Each number is 128 + 32 x the weight over its row's rms, rounded and kept within 0 to 255. Layers, rows and columns count from 0. Numbers have three digits each. The size before them is the row's rms in percent of the matrix's.

# up: layer 4 MLP up, 2048x768, rms 0.121, rows 580-597, columns 512-767
# down: layer 4 MLP down (transposed), 2048x768, rms 0.0424, rows 580-597, columns 512-767
# gate: layer 4 MLP gate, 2048x768, rms 0.112, rows 581-598, columns 512-767
up580 104:039141121121073123133171126086143151136121129115124136097156133131188128141171135114123178160132137119088151108121124148129105103076132139159100151146104180045103160117048116107156130057118053146062112130120122107117104104089138161152179123151130153160163098122099100169124152113154156075116137100135116142075135115144108128113081148133119105085148089099190128099102086107121084093119107094133110134103150105137133073191138118141118141101120095101127105167204106117192099139227112100168104116089179174128153109172166182105122145140171129149112179121145100099115102130071138118127067076137126093175130138167159140255105103095152102175129032104151166088127121170082111124167152138089132116145147096095108151151165129134144133074111123104134157133153126104147197201125151
down580 107:128120064070152128090179145072112131076158136135084098062113139097098142123132125145108153096148154090091205143150183177078091158128115107120111098130116109143069125107126149092155151121097159155116070156077137105149143120134106145083103127078133130184140190126142089095143098136191142151122055116109075187120172189123129152104069143109142101121125105128124098136134112099108077167160068105124114158105060132133137105161110215131121148085130123190103106121164106169136171118158115072086137098133120117119134168190120118122118160133119055124136147145071152143094141140065126128160056112135131127120143175089164093137153110107185143133169150127179132136195128180145083136098115162090146143099120143113077092129168168091175140155179148134097078131149134083183155094178140
gate581 098:176103117180104125125089083153108125157178112087100202145150144146131140163159154108118134132100118158153151121120133160107073138084110135104110141096118153072146130105134142135108115121120143107152160105160103097075146083104102160172115124202103110158093143070123121130186138098130128124099116117107151096115116106145127155151125091151145097117079130187130045104124161104110164132105122137140067110130129182171106097120159089097138141175113204123122151193144094096109109157116159121126157113149140123144132120165138138165156138127151216176173143144153180100128138157103113096120118159096080135126128118103081127126170157069103201133157074133094097153179191137196110180146109166093158103179108064103110149112114136162103118188132105123136067146133099091133161120148136
up581 098:138129174109144103106134127154137184157127207102068111128161081118101143152100123122110069095134165118151117136132109185089129122132112097168112084115115078108146137130177135100165128133073075163118099122171103112127161118054119126096121123106055083143139136099141094120127174099114161181128088123182135120144158110149132163115159066123120152197152100195078100152113019086144106096113091122190069145171117136178110164189100116091117139128147107139127150146154089175169115115091089155088124123122091119114111153099156172171202097182163138125096127070160150049166184139093103108106158131121094093167121129112110110118143105079117144161122156172171080116093150150113052076177148162124143137123142075111135099117108222137135129161085169121106088121138076135104129118134138
down581 092:147092113160160120137129165108152137150074142128117089135157164132145156084102137144100133184147090113053137151133192129114134115159195118117087151105128124086103133062116104121078077138195129106079146139077118162109110141131168097098175104123155139111194179121103172116140115106112130107137124185153109163180160183098103128112037115116122090090147166173089134179107156165140153138139119134097114118158128170109149104158145126127121125151094123112145163109135207140163095128119126069120178116176127163141123164101100107195128136088094116101117056125151085130109120111111094074133157153136107073086150186163144077145137129117128153114096115166108116200106117192129079100117130097130092060107178081161097170117146118131213121139085147139130105113184090142162148069111131
gate582 095:143153161099129114076140088187166150099163173124096111168114130133100121124169153088138107129096145176219131174124121122152089100153178128162142135163102140091085118077127119128145122147188097095058164107133173104108165170172076137101185173107124119124158120057103082142085168030165155134088133136090084105144145119115146129063125187164147129088104142101140111106084114167141170130130142134147139161145118108172117100196085159130133157092118105149147102162191131128117114118107064141141118123071136089126105141085137104102134097076135154119173148171188085063176145105087098102123082075122145117152143108072162150098117114185062076137135177126097173138095122162146128089116090135171103095161177145133103148104137169157129098143183176084095146149097136141092113135180166
up582 098:137129101160111161123170128111105094133162137109145128181119144123083152132139119151196144126136154119176095137139148118142158111091124173184223138146129164135060168048116113058148118168147171106074109137108167104128125122157125046167131146110188113099171067104130101137159165053114166173112131091108122101141133122136162113103136126064185106084097099128155161090112164124128073085108093146148144155159121045174136065099142126078139114093173106115120081133132113186166175100183137111149151112062117065122129098106150158118201148095146121111185153195133101085148143163118063082092136163156128081109128075071125108123152104150107126144169095099091129156160157145090102065085058126131131108077124183097114154142162091198116127180147111043107163169146168151118142172140087
down582 098:099145078109142114147152151165111129178063141159119181081093172144135097146145128107069121102134196130156127173151134075116203122128118131114147147121062078174165106108144155153086188136104194129101100132151102138119102126124182146100128160118120135103130103107096109156157129115086096118119171138101121091145108118126179127134136076075185115103121161121110075134185073134160135081199121160105067075136115177128103151113147120071113114129117167138161122105181188166102101125162122210140183054099081066157112131099088123110120086085167138116168098202182151118158135142187089096152116117123164102155122166160069093151088096151110142147136152101119175109136136150163163143161117119136093125096150123117090182078125092145116112165166147115109138156116188154082144166120063
gate583 105:105078117074139165122120136110206075116128158190080121169129140137214109103163119152154104185231156169115157133070160109164158158141108098074106113118151105151156119155165136058054080127164126112084093134107096091132145156112110163104178137083112150159147117112132172095096148105097114136183155145181127132101107110067150137150106115194136116090147130075121109075175041091098140115092153142101190147158126105131172155184128148089215112129193160122157147100060129131163189155125156182069087127145111109098135134075068152106109135114117163135199167129118128181133103096100160127144132166150077166127157051128182128108135107121104090149088121143073120135159095097135189129157083136110132188108084235084061167102134069141144155165107186149114135121193143154124115172109129
up583 098:092188078149169075079128110178159114124067115110130184101191109128142128123140162092125117096117076187115129102040127125130145120140148135104113149057085060115212161154120105146163113154142132148170157100087112137159151115126169162174171102167144113158130153108160120125145122090138097191207051202089121127135080135167143144106139141136102157101119091134118148075119076154118075098175193105098135079129182191092136086132054164155161127194103093120138128139191141118149131100171166088177122124145108119066170105147110163142206080143071137147203153117100089127129094183161135096103116129224128150129074151101145143164114103118130110083145156093131100177108155103126104094134064141106154146143117165107140118086140123155108115068172111147109143150136177156113084148156124
down583 095:122169115201170091084108152123131151146120171174082126118075107135132118104116182105116143119131042138102112070111163109072130146159076084069115152100098082158110107091100133120159123124123115135089137097149133145165174106132156128121112119195076081173125100084121137115107121063144167161152123095133163113157130136142144194159117198092139112131129121112185141165154151093111156118120041101113148182169082095171096117097149093100123121184096093126104149157141154142157117151099098113134085187116111169107113074126185099127086119110109080080141143145176114108085170167083114146108130074171105134110074173162082123148075167108116126133055090117111177113134171126112125091183194123157077117157234194076167150146161149125063109108156102087172069120094193106079131143157144
gate584 099:141089166127145185078060138065088054107182132156120113149131132191144111156125095146098141112105069129104120218138029102118150049146156164122093159124122113162114123087183119125123150128139077144088108103091162129148098146128130124216083109135191108179171122142121134133091097154106112176120134107107126102200127125077111161178182133150153158132067106183122145176169159108140138114164061160085123129121092112080119096098118146114110139149128174170157124073124135110172118162155138114145107159100124121168096091123179064099048101088180144178117170122136152149120136135142152100160115093164147133109199125120115161115099092176112125118159096161126107090125138122103115180152082085157157101192114136160085175097137072096123112134096153122115159156104140107133104120129106
up584 097:103089123109180188089136148159093072147158067171129166110177079135127116163145147209173132156160137128084102072177123141116113104088099144167101124120098088144210110146118079122114085126129141162177138102144147114181088120124120128114050147169159091110107120178091149160158150122120093168128086120078138119111138110098084148096125132121156113144196127118155100142109087066167156170164123164097168162113096098114096152071109150101087150098092118114089219118140195134125171075119165113100093160123084141141128133159129064094105184076126110177110166121111159128149178108096113146141094164121090159159116185186111065176164139129176150157110135097113091124124137111148135114129100095137087125141172124160100176169114066078132121102086137122137143121169084147096134131144121
down584 093:047236159098137122091137137169067115135182119160160173070116091083103113112108061141118146068113080130128111160138198128126157123134133109089097197132048114112099126127117136170136094190080160146120139093139127086086199108159138113127113150152132140144113129139112157164149095085147144072103129136183116108169186135157161102092128115141104117118098098101185064147075087122136129062163063144100205129108111173125092155116079174160072158107061132132069119129132161172184156121138085121134118182123127109147105110205087018143108184154106159135111124148071189099135166158181121073127137140108107158109184159115075110132073144120144122120127107092164146117112146082076090180180177113119127147187166108133098168140117139127175173192186146133156110167109140112167128136102143
gate585 104:114100147151113107096062099192146131167069171180128102135111112101123197111164100194123116136097105152170131113106216128126121148111145091111136135200141120098118126096065104118155132185101067161109150105161083185114139111106125076164078097164141159101134118095167155126191135132139144112126129123172124176106127126098120154212064143111130100163134133158142124135130153109103134154125161148143161151141057156160124201117130092100089126158110058108181200115114110126078091123082171095164110105143116126161107161179129085115089142063078136128148134155116119174109142137074091139067088114165107151124128147053150140187082093122150168148141153162158113078058106158064124131128085128088127135119120138132085106123122114100130110149117079176070114139155111111101101060186135
up585 102:172157180145157132116151173085091076141184169169111193144161119145096137118110147101090126127138126130106101107152137171139135074147115097162110112132087228130176158198130168147085159107133177095095122152096122109120171125139177093078158075143142160149165096128104107125128182130136141156121096128143162141171161147127099149077109116145120141145121164130180156180191153124150115101074178112085141076123075164096120143137168157127166132139116162114084140103153090118122165095173075069119144109133121178159088082121188189094128179123099123142132121161098094084089126115160104176135130179118103156064174083186026107168138144102136090142082118168158155118166126142076153091085091121136130103076102082132157123114174123139089106207083124100115113148138117122142160158179118
down585 099:117122112102168136140121211178169090124198131161122128143127120129160095069117116030096133083165165086130108156112118115136124120092135158132166128163156089151119106144161151158098150109141123139132181098083113076157119170046212166133116152131137075168115080144139085155136178121070108134139094178115165093064082110084183145112147152146108176116086075143109121109113158122118146162135048161152078081184131132134112168137090159143177172091117181163140086153107146107133148127151158119125133095085139137202133114103090085101174135072105140130144074137113101101133140162082111171117108129229153106022094175130102060113121142095086116121099136101156139146188149143149127137076101115105098134095128159112155127149082116105147125085203149154145134047126121101160112062181129
gate586 092:113150139111188141117174087123083097085086113129088190165105118084082122116099075160143090116145151146116089142177123085125098058111144119133141174119122128124106063161141123079120106121157197164130076144102141113142105137087102131131097099142183104119094148148117107110090164130044172072080100103139110163087127145157114087164108099141075141126142162133100153050114144174128137150072129126109078159136124133181077194095118117122139159090096111147186093118109150041174111114143124084110143116142190170163101150145063099053083167102170140069159067173103144177115124151099142149131137048135077106131125105148118183079095181169093063118108152140164101143089143101170130174083096117110075153087169180155123146137201120079134129175116080103130136122063149171060141119164162
up586 089:168111143135175202161120186125178116092128127132106141135141141100173114130110118109110193123131088085125131100135109132122166143124141098107137170150166099150143157165179077140193138128153064183104113150172059142084128128120157161166120119152120098072169062164141137142087097199149137096144155083167180105157088065161123171186132129156133158025146123126082166154099130138144100119138159104083144184090067162159122158101091128154133133118099113107138130104071114179128199087100151058103146088135142123077129134135099091091145115102143080160172132147114111168109074198131206133117095185101140068182122184142154055053170123116119092203100083141083117098161114188148132147102094165145088123134131148100137074097087106206132166156160109124184067101057152095142126156099129
down586 091:143165135182063112025136103145095151131112094149134145129081104150183137155108093089201164164148110168048131075133123167149103132125144130127107108133170144108170126098195140164123083118152106170147175167093138100107148141129095137160152130130107149123141124095152157168064106052082105062162075146130122121120152117153122098117104082111099168069178100224166109192148165133150097172119137065171173121091076130090125152140170165113133175110061133110098119092040134131189166074121082118201147125129157180116127133159142089144133066152154158104128208140138131114141113119157134112158162084162131183117120092155128130139103105131088108147160091161156141174084161121123098153120118114199108142081150117129115220101104101148125135164112130150040106150165169104105146115117134
gate587 100:141095183172064118093152118145148084180108110144123162128051191154121115150186063177147141080112122143103099195166110093118181149150122122141088052105083134171098151155132149147138150104110149114119195149108112118115139121159104160164145100154115109136098155103106075143136116099101126172092109220080131132106165133042115189172114149094113166149105167129104165117143169075149171156114157077098114144125114122119117179132172103171192122120137109218122120139096145120175091157147067125187119143142126170155209108175132112167127119101131119105110102097083085120096112110054075134128145126106142083089178164149131106143116107065131105146117158151185160151108158158137154145122130102119150102155158105177150080100177059170145189093106150178116167151193136177160168121138135
up587 101:135095107122173129088166118084169139094136099114138091107120145173080081155119169158083127184133146121115110066130125172156142137145154126114134108169161151137180078131112104118182136128119095102197145153096126128131140137152129144134090169107052137110105102134117151131113127109104138095111128162141132112155112137191096167095100092147110129164120123101122118111130115139098106184136152170143118113132109128113103156102143160122134157175124159142071045080133169127095168148075122126126099089063108150141075113132122107101143115160164150107129179149156133166086159160127103171097130118085122120113143110152137168111132145105164097182077120155112167091125117049171164129079110148157123151125172156131162152067152180130081131113181174108080124093139139163133115142115124
down587 099:140094149097108123136125140101162115190132140110113122161177134094131083149155144139147099152114092104098164129099104093154087151166139123128129141139170097097107145132149108126074156120115109062139123136117093093140127128148148141152092142097045117088111058100132073150090092132120164117171109136090172057166071120100159109065090113124119077121115080082118149084164173106112153147159119129159071115097149089126130093130142088091125137161115103209141144043117117091140117150147117124149125137105131119105115133132177168121120138137113110140151148170108087086058092218116142122115156152146123163107106165137135110093110121112182172140138080142111107149075072100060154097094148143103094100185125138134127133107177109177143109126158106118093131154148219135123149142081125
gate588 106:127149101099112144163121114101106101185132137069172103055116049137090052125173119123163158072085106129105090047154171108148126086106079141088165154158120180134090108139079131139139128138151164092154126116163234133132128122116078123156117105136088148162126090197123115122139172171108110118145154119152118120095123095162157122066108138149165093126125122088109149109122101080100094133150106102130130125076127123156132110150124125129120074114166163152118058055144140152130169075115118126123065126190161066165135086117142061158139156101183097151103137150144152160152124150103076129130142167133082165119110105110137123107164127124176146114154146104085087186100040182171140167142160076118128181186087131077127091110190134093183150162066134075160096143149131168097127132144107
up588 097:141140161187158098157114124176136124054159147204081139092102158116147131070114148155084114179148131138093108133184121103106095099112173113108121223161166121133129166120104112113061213126146138170136067179107145117105115135099164112067110160167066143218152147130138161122170178098129135142154155105148121136147120148132143107099136098024128172080193122117143077137198165138117129111150082139116111107156116155154125181206133034099105144133129084093158129177160140109133171172084137156163171134133119138121141112129080128128066110135101165120213195094118168066118157156137125104112078129158116140133145177155152134152117126108147122096135091122141112139146122111171124155184148161138194140118138153155107135103106131193164166155123159078117159165128082103088159157143101
down588 101:115139178107129142171217102180101114129167147165096174141122149197177124131141127130083135145105146125185176117118102112174107111127127183153129243125142084160142187121177094129115170090131161165145086122137165143131129136122159099130095109137155129180111073094145135153149090117073134142094081162146078108176123190178094157133123165151093116164146115155164131075139122138121144145133111133164098135109151096203119155117126125155111071147115071146140144138129217138178166131155171165150184211108146139133101136128143123077142100052135129152113179133139153138092150133094155116069112173081129125093102177136138103138149143077174094082154118128129135091074085146176152110144106200147146112162124146127130092182081126132191162170143143137105166155190150128126119156109093
gate589 095:120142111124161131125164116147147116078154147090098101127099139185124085124099158129127140130130102080160151174124094191104108096106165094118107089129105155095191166168088169152080239149147141122104159121117117106115065142145094144159136104167093146149161105122102134087104094079156150101125094203087154150120104149091094145156188110106134103153134189163109174158132111146147121131145092078152158085143177124104088088121156125070103122121164190123124149183135141119182083109106082074106109130147086087157130100107143120125146113100094117102087095101106083152009104114110093096126193106156158093098153121146167141178112173153144143063119127127081138139092067163133115073129079087179068143158172117140154126107131083120072100056136122167173136178110166156112103138111085
up589 091:073114166187180094142166134098158124125124094195114116148141123139139119125168161131170107135155122123137082178124121190113118132113139091144128138082105140145142155108141153126135156175065153125115138155068079108173074164146104169123133112149082131137157120140152181147107090097117108158132148093144138119160148117115124187108088149153216112123164098129123084133059135153070130132128138120176110113073163115153183131141077137134113077186122120124101138152103105140159148115141097115162128089143156138114145063147101196189152139190156118093121131088116146156064154148180157092159127102119054158071150136177158207154100097154075110185073107055103081165131167113083119093139152107136136110178151166140076128174127109161117164140116096180052123099133148119147099098085084
down589 097:090158069183187137136143094067150117109151102150145114129206134085142123148069112133149066106156089149142134126103170154146098102173097121159115175102138072130094098135112138138081147196087118110170180126162143129144127132163082130017146079154137106105122136106123175138128124102132082214190091131168091169116124152123112154125125140106171131094165140172181107149103134158120150159116107116134138130065110151102137113116133206183091134164094116171096128107151113192130101158105154127122071152133173181141096106160150117140142091167131126147097092109128112129125153127165097156131170068111067058128144116131168143134140144188107154088098120146115110173110100192107116120196154131182193051175156165137082119156158077141094114134095136122135189127121132134173129070124067
gate590 097:157083150109118088138133128081126141163130077103174060161064123137128140168100142129116165130123070131100133091168134128177167129140146188099166100145134093150129163143094132106154126097107112138203179180122142157154155160123091073108131153166199105152128152103134125136124084110145123140129108102112187065122081127082108128104127157133147120135171104111156118081144115088125134061132077096070100150154108116102063140157121098143179123145158122121112148135139120219119149097112058123133131086119157122181127170132149055154128168076142165123202127156123087097118142113130160107072122138110085155103096127097093066138126154142201145107141171059145115093129151100140098134095161171150064157116179119191139126189102150143083130162158131144127109117110107145126104148163163
up590 102:087114157111100084146183125052140123142148123109078128135136119150111166116126086185104127068091104074100068185068140074157135177125180183157152111141128124094160114092124075098146137123093085079122117094127078152076107138114186094103152136141070163091164168122156103156160138152138111085099143118146163092126149095114127107160102108127106092134108182152134118088120132167186125094126116122129138090160119111115127123069085179166135134126118141151089117101102098096143108157096110124102208192191122148148111123136114118139119169108143118092124111111130060148094127071095152128181159156114118158074156137166163130135146116121130111101093084054175093114108073152130137144132071126102118162067205136186106058143133179120132151129149149149104129043146148171181153116153124
down590 099:094129152065071134130146136080133122087112166165103128092095142132084151126118177142179104123074187100127120125108122189111141185123165181140082113164173080129103134118113198097139133152109109129124132126122103137131085133190118107163090165103124106161070124136126153088116120220137107170150070171138119128128112079111138156161161142126176073190095122095150137134097130216174114156105114161225144067086074119184098114188090095119129096144167114106148102145139115095081122181148153140142118102150142125040169102141113166099147133138209109162123093159135114132130100186157163125146154140125137110139080111160095165170119156121103131117089149151091138178155070147077125139109130126104207114157102116115127120144131138128199160128238152112182146127176167167106079093109159
gate591 100:118123073136124131052131072087074083136118152138115059166061106075142107130156135141105136136166111151129119105132147175148060132142041103082124162159178128116143173133082057099116101139142138084105168124154171093174094192172140089112145077145138108131115064065094137101149150121106124172138127120114157111139164112113073164124130123133124169155126097167156120159181123157156133132185142150110152132102131093093147162147105158182133160158176121144163107136191097194142149158127213145133084106121082146103134146086147162186080133137170096113061113119150149118083134122124079166131107144122173135129183086143149135146149161166132102112129130137166142081074125109134115094018135112115131112032143158199111182162120131138147174151139158158102075165146116077121170096120162
up591 100:155175181173181153118155100109136152128043144113081094126058092158115130120130136138100096143149164125081134179074151132113153077181088127154106114143120157080074123119100106122085136102105122165134081107127170165080150182143077124161112101120112133099111092136112140136165155102084102114119122165173161120116140135076058091128084175139112170138163147083076135160181154161137181153174145124117140161138140135150093186126147165179111177200160185143086112167131068146108154154138118129094117118100099158087102118136149128150129122115168122098165086128116187153144140122119123179155168083152122104183123085097126102113180109128077128120122109111116168057101117141151130158158111108120152136111052128128121088149130160108092157126128169144093103105183183098107107134090167
down591 094:125093092100103146129062128099125125121114103167124121172130121118130137114099099136121139098157134132165081095113066088207130107102126109193156145152120149161084104127138110126112139141095082153120127126116154131113116122124121139097120140106187080221118156152102159211129130080138110108075147155161128168155147118112100106189172160087065077138070060107069090152145152119163133167126151090067186029078156155138086197110163125086099171191131077157159110171132152142147146138140154121140146104145099113128113120111140139158139137081135150092135121117109114151112162142134141152127135172113137147121110139111105152108096143096175144128125120123115103050102137178110171165116111094050138086085093122168094152128075152164092140127083107134151133087189108131144131136037127
gate592 107:170141115149159119130166129158090115046141108087100077167085145078076131130105111131107087110108117157097117147177136159180122144111098111146122205169135120168162200104149104134091066113135135112116150119145133136177166174133108147137122117098129134165097107106145191115129136169069185124143101132095124137118190099120123147157184132169091122148182062105124168131114133156147122155059138146107143150111182129118128099121147157127067092121141119111092065095129138135086159073138079139140151173096061103159160142100131110185100107058135114147136122187129061108123126161141166111156124098126092120169217157160145146145072148101096148163159164149103156088164115085210139076123193180158123168140084139177087122108102121084111108145177123181091095166150077148170079132133108
up592 101:156134176113122136114119166147094123159140191135094154169142192168162075163112193110138182135169105113127193111166113101147115183141165077152086147175141085147087137085104167142141053152149102135129181109179217116127103146139124134083156178133106140139125096096143147084152163121133077122142117118150152167121146155127085057055100143183137061057082163102109167125178057131130180110121109127154164057162149176139129078128148118179070091216151147104128233091116134128130106103146064190120106144135150130145118120087122114134128165089134107152121126159176140140139092064124081124131135137149078136139157128139117112081130131196114089144089101091139117103166124086145124168187130116123126142124093111107142094142149079111139150163150100140128115152186148159167079073169112
down592 100:150167117158113164152119092104148120102143122129137095138138079129170168144134132124109102172103150165097101184199094098144086111107158113102146104186070081204189128126069115185084094124106114124156112131158177140148131079184086215102094096123148078048117104093080145124114198146093145074126160120073152173198180134101079088148114135139115149144120144103101098125086137148167139132137137112065114120199177177108136169098077130099142163176173153071143147097115189127111127113145119109144151161154089188091130093104128101197101125148146139135158166105112146207134131093102200134149139081134108160095143057069122149097119157058201138153111052117150119117067112079101105086153122158093152098084116140139129222140105127102114150195133149129077144088097097173089208124166147
gate593 091:180086103115115142164150104121144107130124087090143158161204127115105173090143139143167111176133159178084147134078145138106124135098042087197208157139096133091128088112116136136118128113125207104144124098139126138124163079174115123147110181119125123062090113139142121091145108114127204117156130194023159111188127161157096098116133093105103110146109141153159152119171097074105087111140182136083166146136155128128090082192132149159136123168164106096130144107128100099177115145148140149105049064141147125105107126186115119148112136161174058157088103088115121150107101117115111117110117097222114119136142136108125166083087128141162147130119149107108191156134111205121181168176204065161171136115134131151182117154121111126169115129092106097066152094171117106097099175137163
up593 101:134106128115084094063114081120164107161095150101114125108121138104112144168110083112143188154143099123147134120133163126164069107155139169120127111107145076078139190085134176146127168096137109132106103179122128154155112177081080148127145117135136077123103150044142127093142150125105071158133131095136074090137114114137141124159135134151150164117131090142158143118129117192150145150142172165132113158163145173104199091123116156149125163110079045139120147146192176111078142161172114154132157150167063128110066125127151121132143116121092119116129119087141100101118118117106181123168102169121049114109184199164208116182120081161094051132158156173122129140153141090169126112090126118204141087084097135155183139105111126137144098144110150181100141136163190101135130152149082
down593 101:115115113131121149110117111109121113142106127122118168120163093125187130143070164160060153132146176108155051144165151137138159126207126111141173103090153137122100098078090145142171096131163119071087185156151125091115116157129133079112181141182148166145076139088106141099033142194127072141138142075085125176221161132126098136191153126022158149133132110164140109149110118119145136109124077195147091109173157163157182177163110122149152170127154107075104166124058123154110086093094157115083144191161143171086152079168130130111108160182131146040201128145145129158176088155101075069130080132078134121131129126105092134149129142148094120124123065128156169160090163128142124173140077131198068073143163129130094120070071123157183127076180135131063162116142138112128113137086154
gate594 101:141166114057100127157098094098123161130152122112109118132102114104154147161096191146142151148143139096131107102118171121147146127144094161140203165129103048088177102124078172127154136123139167146165127207145085105089134117172125124098122182090142106089121135149149117193158127141108104116167127082097199129101149078135129181113150160102106142146122153124134171132126100167218149162060131129132177135136131144169142072130155099131103102182086108118171132144190134082144139121132096114189091127139158115162118139138134173087128090120135153149159130150171120145094127155108114162154100130119098090050085140121066142092111047155063108167079071154134138123101112134153111215132121137175123117137130120074143114110142161128160149120137071089096170111179139073078176128093117
up594 094:169152120146135093106079216125128155072097160145116143088178096090134111119126114188108086124088136155138091113143187141177095123143111177130152066138113142173138073136141093106097156175131132163135116165197151086099109161134124150112124108139138142159045173128114152156119132132121181122101181103151137101111133153156147097147104083079128138169139110120114101125127128140187150107089110158117132086130093112123116105178156136164146105145169146146100111094125108106178137175038128154115117162053116158099136097141107115152184097134131117143076142072157119148119114130091109130107051155128135109133127060134151124175100189141147164115082134201102126152134109087121175127118139143146197169101095111130121138144161071151151138151109181101116118129033144090112113146101130
down594 100:136147127105131159058145183165083103133142167148080161144084124104152086134132121126122090072116147087138143104149198121122105125155091144111135096069095158078040089141099121127164149095245087105140107105142108141054174147114122118135209141088136158119155164166073178115147100175123117160110132107101119090131108071124065111136055108116142121116138079152110093163154109124169123182127093124146125127131069134087127116117116117160121119110074108106093105120137165108116155170109093180070138099124113170143064135128117150139139124127133146129103090161139117098115223164052099130127126106143129133142118161135148097139176076153136103151122152107064147131109078096136076137136136136093077159134077182129107134100176097090103138162101158201142093160135119161076201113135128
gate595 087:175130140091106158116106128108136144146135130147165130137136124141144123128097092167084142078171157098153115125138167157123130165170132096142108106110105122124171107079087141123093064151145120160105161191149180084138126158133171098116147105152143146144104143179137146149114106124109113112043157143122164130094152177127162086144127098147120128168121108104154098141142091125098050137181150143173102155060081125173148172142167134124177111138157109163107135146128153170173173142086137193070104138130161131168120125151099111087098138160101198117165112118164124152096167171210107138171093139173174147114182112129111045062134119110116154097126117131095167159166134118086149113131096156117151098155085126147099105093103137101139169119126143110133112083050149119108165192124088
up595 109:138129103112097148139108136138094125153114055164089177139151175106121151117151062120161109189117158153120196166116143102115156116110056188136165153057115173133118184142105153130154184128102121129123080107102079133102118129082115134126009128108150160110170114173153142088164118109140099070185064146186102119156107120160146182117135112107148168153094114166164133109132121100054127101105135099122152096130137193123123107134102091126154166172126111157138150170124098078067047103142191138146112104105115154038154144079100191074141117064114185110137092141154080107149151124120095118092100101123132068098144094090048180137157155134153069135110088087139134061120149143166119172107114125124108093120105115146220141076137139172117170138140115107136089125122164109123131130174150
down595 112:132141136145153118132159105110160211141140131121138093123150108123175106167150164122082137105162113133146081100125130150161102109129165084140146143156189106112173042091133128113095114137128147178097178122144181121114121148169182132079188123137091111136059140110127127146077135146151168139041191138064166147107179154089091062139108095134152090138141098089111106148122163169132090153173079172117120118055098095144177156121147137123120130126122120112117101109106170180166174188143053128096118144133152104187164155149126098125114126160102120115118177134083149165115129123175190129157135184139135183124140162176180091082091058104131137131102139114096136165154119073142148085129142159126164119105145178099055108113090134082136076100086136168125183100102095130068119119115065
gate596 096:141070114137152164111085104127164127066076148111129142163121130130110110096124139113144113141112090131143065134093160148111136140194145087241161177146186144145182151135092137181136124146145124115134159139146116141106067129114179147131143091114164163093197136161140136108129138146106114089149079127114119154173114136162091096139141103118194093127114078078128144127130181150180129205071135149126104053156105139087104172173097123165166113137083133099142166167154145123153154080113075078156108109081104070148171120104113090139164155086130116132119209162142164173127152063109186120136131127138128111193103106162111127097094154120077139113121102127132169069179113155091135141149184130150068161143172171138116115121138163144166110131061111128076080103098151130066129137101152
up596 094:147115107147137191137144177171099108094177118133152114097199155127153052113087115139145124086113139132103115159132110136160165146110157111191165061109101096131136160130121147122146136197098153074140154161190124098121074144091136108148148117146125106133147068093135139084136081129131150154112138099087069174095090131180110054156133104134138182126129156114122197105155112091095162143153173047134114190104129088152094093125112128104095167150094140085087067082105124133044159138150182090100110088169100140103127074055119142118138130076140117132122144109170133152176119096076146148135108178090180138117137128134151140140076118122160118146142129137102163125121091168108129079081136085146115174121180139184150162147190143075125097168136118160103093136167128168106107156190154
down596 096:144120122169131075131125098139151097135135094145154071179150165109151168125119119134086149114087107123153125115107089140072208076214179094177160102108145130147126132131139099112149162173085132127161116117102124117157137080131116099129158084144150102114160092134097094094128132120142123142154104091146065140137106146127116124193128145109174129133053108134094104101127127107127103091106128137143129139181129106150122113123145140097068167115120131169092116094123121205118138115068176090152162116124096107105137158154077140157129122122157211099120109040187126154132073131131105151097176138133104116151123181112106090094048157143118138128104133128180138082138072100149099119137118144142122132104140088152119099118161120114138061130125146116174135088171086169097148162116069
gate597 096:162135172171120158172096156164121170169139143130141121106095149163134116099154125160094080139121130125100153115099139054125150156062122148147100134163075108154093138136120111167177112121102108141187120139081102169136159097157103154160121093122099125113121105113069107116136091150093069164127181153085119199120103140171190094077075111153183099136121128143201174167141168160139121163138117154072156124087147142164118080125167097184159204187113160171136158094099093175132069156130078121212095159146147115082158071127187150080164145140189117099153157108068109150192144148165104074125102153137140132133112110067155119079079105123113161152146148102132166129137186147098073088136057137150115150138110172125072168095114074127088120108165118110127141121161098176163059135174149
up597 090:125093075066095166221114124103088108127075124094172130146103196111087157097147082123153146103175111110119156087153142092148162159110128194146137149103114105110134175039129118185101151088206129096163124051126142158084085126155111137096124118073128167081113108104092085086175149115135124149111033122045131173113057113109166118092134139066034116097126098117090081162128128170100121083109124090096087134151134093163082131103126149085151164109123122152161090045100145164138124097145093127105131125209131164149120091130114104148161165123126184116123154156195133059157127136128161177191150167120131143132139143103149115133096150159115078149092134140136097173145087133129151153183151040145080150128133143066148121131107119123154107168087122145153102115183191119092084152137108
down597 094:129156108140111138168121132178099145146136122151093164154134161118173095163134130105131072115144129162164076128164130140126115133172149137146149076148151164137156187172142112114150158203120151085140089118116114167158084132099139075098124173086127113221129131175092118124192171180136137123129160113118163080123162176096133098126101097163124114171113076145139155166135161159131109104094123119114158131103174086164086162118127153120160112122155151075172176185224167127188173114203110146068148121101147120123196070091129097126188141139105097132133122126078105102171127130133148188047090100155096161113164145091139119124130085081144110163119144136122167143203142141134103110100152058161076157138150174166092106119045109126088154063146141117073083063190124109136100166125146
gate598 103:079134121159174197113136095129202155073171161125110185141107184176122146117160108135057099139114152120143108126083074074088134147139157159164105191074112141128141126143066157125049152102115128088138130164113131199094162178147055066098131141097189136173147106115139138112117119158121166131143131196141130131154147096202131137198160139112115209100137102146130152139136122118146140116108167121084082132141154127132121123118195115099139139119088109126111175068126125127127141138185173178101133037083095097133106152103136108148115068130134093095148121118196114072138142190117134089108102095110116168132167096127131106083133050118102144106175105118191094132144159145189118138141113127104135100135140152106149061150113157128081147073159142154077156109114110137072169093213145